Weights of a small GPT-style language model, trained from scratch on English Wikipedia.
Size: 15 layers, width 64, 2 heads of 32 (1 for keys and values), MLP 192 SwiGLU, 0.872M parameters.
Architecture: RMSNorm before each block, biases on query, key and value.
Training: a variant of Muon for these matrices, 148M tokens, 9028 steps.
Each number is 500 + 40 x the weight over its row's rms, rounded and kept within 0 to 999. Layers, rows and columns count from 0. Numbers have three digits each. The size before them is the row's rms in percent of the matrix's.

# layer 12 MLP gate, 192x64, rms 0.11, rows 53-86, columns 0-63
101:447432517507482518517453398446538469456506508512625522453457474487499557466461488532496489496515458487480478455526487478483567504456546496531458491515478446495519474544438497576555577541511524
091:493522557446428499516456494518465480532511541470500468584476547536509537559485459504425514520485599520517507490489458481513497416552476434443491557471583559492565524494532505550546505515511530
102:509482539554499526567510452564469398515455496401527528455497451494538474491588531513511565597489460493501505544486496451463548504482526516519524507562456549511560551526488555506475493503503515
095:494468500463481442506525432559474523520503563513514479569520522542504466570554494497482512490475481502562582458520417484545500556593511505500499455510584501497528478475391475538476500519445508
095:487543527584565488460487537423434460477460501493472527537559530458563488478464485473539459489518519483543535495539557445528542529491576474421545467476462434473497532548549533565519489509473536
094:513485517444532488518485504501518512515602505507514506580449503478506533511489494563577469416527483474545509420547426526486531470526497472471520530516420539506495454569495568430448468453537479
106:519450447487493499583483424479436587474565472466503482515523450495556466488463536529495492490582502502532511495502483565421551564510485513473490558490500415459438480508459536470561514503526535
108:503546466532449511464457478473405520526504516494467432492499531493439502446569446531495574474518482552542497544514438524546513467519483531438491580518466467500520587525512430571472505477547527
102:501534490559494519576520508476479468516454392546557532511447437502443501528491495537503498495465553552544510475443559549479533521459489527548511555481469445516615532559465447494488499520482522
091:472542553572520506463492461461487527468590493487458496553463522542518495498542543470500528497466503538539397524519565464486509475480509600447495516556500538512431520490461472553493428445440519
105:526519503523520605535545477542465546557501546537605479500488540440473484524513530479525500518535528536551522440546487574538432472426534506456502531449450488462525507536495464545489534432497527
101:510462432478581513528500469517537522467475499535483529505489486446526492423503480417470468530502417447489534519517576530503480485464501575530469454416515557565593545491519450476492533499496532
098:498434579555502434531538543423496526501475542501496585539470498442498479470439445506473502553492455476509479556488510563474553535537472571504514482552515573528484516440457504531515502556487438
094:507478429510558479503525410500552473489502453499545540513562400446537501461452527458474496494536512463471505450525506578561507531460522554485481447594566450478503503486553505517547497515478472
091:438541444448503509494478620430546541464520502484481475498505446478528474435490544493509491491515469470505570494513498496534537500420566387506539514507491478503463547471493527475519553556471565
103:402500459531481481515506554486523549526457496516537571539506607460532496517447543513536512497466488527499517476554494515535494505459441457553417544489448532559476485582497465497444456565503515
096:526518466461507447518470507567483532517456544535501457520569411530457546438501478515484514380485515523565543507495517453490511530473547527510459537535569491524579486450514483499563539455552515
114:378530493471547462560443491499457445547480452452469453501483556513584508490559490497525592494473499478468509472428457488478463507521520558517467436516521493467465517430522555544484507506505516
100:478520506507523502453529528439407407510520488495459491533565500574562476479498519579471487503509521543428568477441500500496565509550554463494494485537499529439542510430575467496486503476458477
098:550523454454557509481550554486481436546410508506491491433485515434470567497519535488534565525535518505486479534496410440537454537531487493433461482536545480480509545542583496494524505562463510
102:484528485521489495546460458518516497492499505462499533451442557481444576496522576481454520504440479461580491414564415442514555529557482503450557540467448487469466469549544526463475520502489478
100:551478436554488518482478531539446545504437506552470571481508434548512472436480488515473512477530535562577588468480530475465464583444540429479484508444535502483521459504498518472486470504456448
108:534445524501500566472485548470405462524533469534493431488532482538500477529565518544513578550559455512581452575512504512424509515493507523482545477490482473528502493598520456514457502504504566
114:460538509511483518550444512512492483462480550517507484503475486504504524461543583509532511504483516439513498481487453430531498438528500440478477623466441453497493484514377411464546517539478477
099:416559515510503539525490491491537463461520469539426437502436455563585558527460455452434499458528554443516524418464518486461532467466511474510477522530457486540490494498509474534469449504456563
103:489512480450530481527453538481476445494480456443473502524485475545560594461462539511421499542502438529539485463514502553489524559503503480471430561468508538537498476448458482469510430517429596
103:490451476402523531488509585502493489507458519504475507506525554507480465510486452537505523531473542556413503518479595422546556451509544595499546461517484530539489544471501489477509501408507518
102:468453429434465508501476549478489542429473487536487467514531527459477518508561600472437590478527522582520515519466462518526509485490580533542455468485519528548497496530558507558465531491454549
092:572497514490517475479520530494544438460517449460474497472592510455503441510531525506584533475495517574519508526519462441537517559508508535581467558516510571487583514544505419470443508511485466
105:572415569527505503505500497533581423537474506494444520468556529517512518523565460515547555495504489474506457476467463517542456581566559499485526491471534406514536501521506476502458506522447563
099:515452494553508461538446493452477513462505474462464460534501511527541515533492499528541482484563465531536501419439533411540566580498539447514494466499426494426586538515526521462452545530518484
109:490467507414526545522465545518494436449508477508560539491495515507502494555476485562514533450485464596463475470492599462498465515449476520565452492523432529517455490473512508541497553476422573
106:525515527490561519571534453544501487419505471577453479464527543480523556531517544512494555521418467416444469507429459479537556543490500525445454485543521483458523460434457527527496527509480459
095:543505595449548515482539501454488484540525535480550481512555542530500506426482537439501527478446532462540471483528545476463495451495583388479483489549477462490536454492490518441592466501515499
# layer 12 MLP up, 192x64, rms 0.106, rows 53-85, columns 0-63
102:484526485446501560493499448526459478524496622502559437569498493479472591448462451542549488566551445477471491499461483492499492476522522548501547475520540515515583468503490491494581518560499502
094:518531513525447477598467476512498533522399456446511534506518485510471515525519483453503525527518469510477372475538495565440485535480481517511528411455533468500499494415503514462439549525541497
104:511476544586481573482485472485516495443524482488494452503499478514490527423534602479518587445491472503555501455454457544549497434528482543551478473529458471507539561435480541556480488483547536
101:461511590513457543483465447492477507453539557519543503510485461481448441438567542560501560483570560472473534570453534510548434519530498510498495520441550499493484539475575465488510457544516536
095:459514497555506500449519442508470461508459548461494401444515529432521560478465486530503441488513506535492524440389528496475495533475516487549468542517511497400470521523462548529570524455454472
101:576519484554499490456473465518541551503499502471471524544497495552592522520621413449476546502504516462448497458462484510507538499521534497540507498489493515560502409466409449465460481505501496
092:569465510494504476474556525463485563465479477520499437538475497619447448525460531511501560471519552506570460523498515546534461510543547554511482489501544473546474436525479579490575534483553487
099:494510545541526500530517443473582489447478467526458510478559507541499501465533447461460563517600506534506530480455454510565502506498480505534486532402514542488529536456487547433512522523611526
104:545511528453450481526487502599529494547516482458520524456444529459531527546494523505530457464586571527493530503431491472521487508390432475524520526485550529465542513485490442455433525445506464
095:513517531561524550462546555484562393467463567496525554485478451485499487430496465561506556556469577442536458527466497554488481488484517469476533478544453498433498480489531450441500533470462506
102:516517499495406453484484511531535485475514541538466492510517543482438474469542501467426532549442561516517391554491524483419464461421469490439439518516526466475506492514451534531476463497534436
097:458525524495483549537428502498491440564435509495539538492510523488490497597550500528543478399551492473518473524425549537520545504498508505500452476573528493487508531566542575512447450450534467
091:486415452557537562506482548412526473512560489438489494504531448542515582502543463503539467482525443488493461561503511475510525476545445467486467553512506434476538533511509522499552565514417455
091:430441456494435552529495487437508460475535474538431465511535505450511505482483572575532470495575519501490546470445473454497515499478500499527522505462565514496521467500544438537467495482373547
096:536488481481553512526483521563529564508551501495471521519545539572445450515468494538513468530502554529528492473497478417545560438441481492435560526511579424512521511490438437480541496454450539
104:504539565498435425546532554483521509440491478469520557479481497512484452438476558506528473534548499496551516545459485514474500475512584531551417540545477481416509467459577470453519504514567519
093:529502486531481593586545483471473498442467535422492534429474510528433573518544464481509517435480492512598501493469509516443480483490545494483530437512523501493467457503426484573440524493484490
111:445505532497498478480494470491445542479551461506459475474497520554443496575511527543450512511622526447504522526500451427550517521487573472572430485512517528533533481533509571522552528562537490
097:536530516475603486583499520434465486510518500533527503590493477569429458532468513479492498462497485585507460504546463490396544541512443524521513495569502518509530428522511536534546509515505482
097:500543445542573467468479487494503515492516548551532549552516507507485549501502541535521484512532527531413492486487502453520474441509455583446404469543517547485523490458512505445548622513456483
108:531497439485483525498509461492533457546489517527523458523528529437579515523543467500543527440469485525487567549440488463518520498527464466535480541480451587522570559571442493491407462455550472
093:499498527476461531485462480481517520512482531488412431457557499520497456427428534526450430420469529481468547502518535518516436458492468521523515526468449499481433470443427590476463550525496515
099:459482546589496541447489447562484570523592472485529534539459507496564512516526459462408444491499520534486468450536476493467517498476496543450527481505536483489457534492518567493533522581543432
108:513497432474517489535497569515450445470421519449441505500486472498437484488509561479559550449524471543441460485527518544419490467538391540477509461509478475501470474555563482442493509462512542
103:541396502545501532514500503393469467441481513603527490498430465463502501551501522545430512482504481507553464485488448520456510470508496428408526462505460540476493460521518534490489468525456543
103:483528453550449581534492484459509530584486484493438486542435437487448432546524468446503447495447497497524480486457538496488548516571398561509486531512505487495455530509495467469460429452499488
092:526512514528483486554451523491493479492460540484574431538563408477477470461526464476523507455519453441510523515604467480511556439465451494431548469507548475561502460477534518437488506551516547
107:478566552516548519462494499487595454386471491489503547466458513544536470523495445474453469518538532557580556530425543452475518559503462489490459530491548536519468486494487456456526493518549516
102:450469414493484434511544536493488491447556431460558567527517509513559507515497476503492551472435506567524509469497462540489454459519531489467535484475467504503556540506482512518546447479632447
102:440452545566495449490483512552494532476522545440443586484447497423521504523512474474510518467588463558474460543499503419506505500500468465486513490435557505483418488513523473489470522405497483
093:511470454558522540476452552449497511557435556541478438441515531509525486533500475511514506532546524473478505435502520484462452534505509455495453510466532463654432531525492476506444512464555476
099:456542499547499433535489483490491473570512503539406460491510544412494553445547537503489498481448425449510541542486517500508481441561481518422440503556506491445497513497557478495551481520579498
101:482397415487517518426500500545493509537497502482465477496500576518476466538508475494503469536467530488623465458495486510470440552459530547438496481526500506524470475495554480486414518414518543
# layer 12 MLP down (transposed), 192x64, rms 0.1, rows 53-85, columns 0-63
104:425557495521451482479507568524478496588513484402500531526481551539522518464454475469453545537471562516502510504485529498497441394560509536465451474478513512516529516495503470418475457535452446
093:523505469448528488424552503517504437544565448452532486517484541465530568546533516517459561515499509503476579514403521406480495510479520430514468483554488490499475495550421496522548433509505493
103:529537500527453474523462482566539432468514465499509472522473511518536434528539600538477511502522500421544552478459473532457512489468534444530479425520520528542515574417490468433503501448544554
100:499478485499496504473471445523455565486572502530521500544550431515519449471551531571465559434510501559525477490535496531532458601505549567538469445502566493497497485467454556495436473527453540
094:496529419504463523511455516554518580490433454543476569557518544498498628505486463451478488501519500557437513494499501468510453573556508507458443516438481475569453494473520514487500541505477493
098:457540468443480553563457565506522469506509507473479485450568545411502551486455475521552464531530510432508452525461531439492472476413458507510504535501432496436505574533514500478533535458557510
098:556481495561484537552551501503517429445483448458507472496477481459542470468533543482572508496484523534520545540476546413504449462497470545499531489495567568572443557421528504530545475493495558
101:498542542473496478488496518608497458522464539456516442510529529561535469492551486543473490439467480472498470481465497509541489421522519437480497535559488546520499422516429452598432468541495456
101:517535501528478492560472560556457469536499476470431497485516496502431477497588473483563451471547488470491413527537557502464532519456509555434541489485552478510514507544459369500526513478513491
095:550538481472528433525483471513509474449555498462450551505503432532475523523594477513559519525498405501426481481461493447516487491425437576488509479555548517484496520518488570507509511462466572
110:550510456500537485536537522445490524512480480572568483496568488436490562491520518486509545540492498484520500475585457553558491468459507563529420500510439487456501461462536435546456442539512583
099:537497503491480432482489574519471579444464464470525533510507498516521549483547523511554563462501481466530512562465535400436552487437500458465542451474502556502491432469446548549541484446490476
094:472511505434495457528440525578504521494456552406516507462506555506439464447565493498524487502521473458594571513507528590515438490466527455485492469498462516488486516513583533483452497455527539
092:490508505473541501555514434559436533575527513466536559522491574568533515533539546477503541486470540561498551512516459573524592524483432477490434448527499486481496529542504507475504490419519544
091:473501451504462508432542493467519441429419486518537502535479508496537543443523541513460546442548484491492518525477507554512465568567567502504426511456549574488474489521426590482518483516535507
104:493466434559524533507467482575515502517477489496445468416449505501520516570569414490528504472528520514514501465525481511510545518547449441516599468478539504566489497507417508553435492486458451
096:428466481501575559484510498474555519489492471536513493412440483474530547531535490536507439464509556491526476522489524500590492492507460472501564489528491491466539551574459499599576474511457442
099:493588442553533507527489469486460511523492521538550558511481528523505540594436513509472555478558543545522536499515438421515528506514564516512446522562526535553485460553466563452477478536484446
101:523424499574485494486466535548486528480475491501533483449524466487524561503538548520436484506441498515500545479396515526514515537525557501525558457464509512457421522514484419451539423540459430
097:523513543452465437544499523512504426465478489469554499561486461484520497481550426522466573476491496451520480517517505535467459488578522541447576471493454429498506548550476559443433554528551479
104:537514510487570468518436481484539499480507536535509522567498525543517516464481513444547469451428503450492523480474539552472519478450448549466452455457421543487523491492538525566635510471541491
103:510457479411541470509437517449531518511478509421450448511553534490425545559561527532476478484478499538511484494506512544530438411487435540425447445451504529556507551485527498484487494469531497
100:520473477424457464454553544463537449539451549484570542428500496539473558484540498571526556511475471461540529445463462558574523408521507428481469539516508484467511516524482478503498549498520470
109:577441417540450488534453488505481461473459497476583500499499538483422492582501455500564549483532483543561508484503497428467545480538516502477529500465444482465463443502537540562557501453536496
102:494513461496478540506449509553462476567485487470477446563538520549484480442434488525509550506433499541482502575466460501473486553523522445557543467450612445444460526535566521499503549493499471
109:405512552535476559481541525466474520497537480509454506491495488518518576515497466438466605501514478536489490526486539426504525483494498497555566500476581414541492513430467489534483568497560458
094:461451493493470558480494483537517542464540474599496574519434514514527581501552517513445445485549493504482479466477507479477474449535546375522499485469518456509517487536493516502470469597521441
104:414430456509462489510519481493486498422475512512515536506486530525541427474497515515418546504527518616507565497490466535474441504479490536513468447515464528406475518488611521516527497505479517
099:491473543545558539509443498472419502470545550502494583524484526474500498563443490440488375450549479484484483503527445521510535504523488546439502516470470457502504517453537504418555515528543456
100:515605490456538444490557490523538514528587462486517483518564540531493509519497525539531480488459493512472514429536473509596522464540479456525509403502473421536513542427520541493556504471505482
094:415521492539575511485536519552498462503463486517479450481542509424542560479456471498576515430418518460493470415464512466551516446495510496532504522489512573484469515566518473535509534425497461
098:521500543531507469481524508503489532534467495467440503454567476422442548470484529496484520591483431410506569411506470512507564480489522556469465465408485512467578503525539474474499511474517489
099:498397484529493562490444521488463464405512492543470516575485426572499547484538526512550539475531514424478446502428453508464505516549551582502503509541478474485516496485499461534498512531558494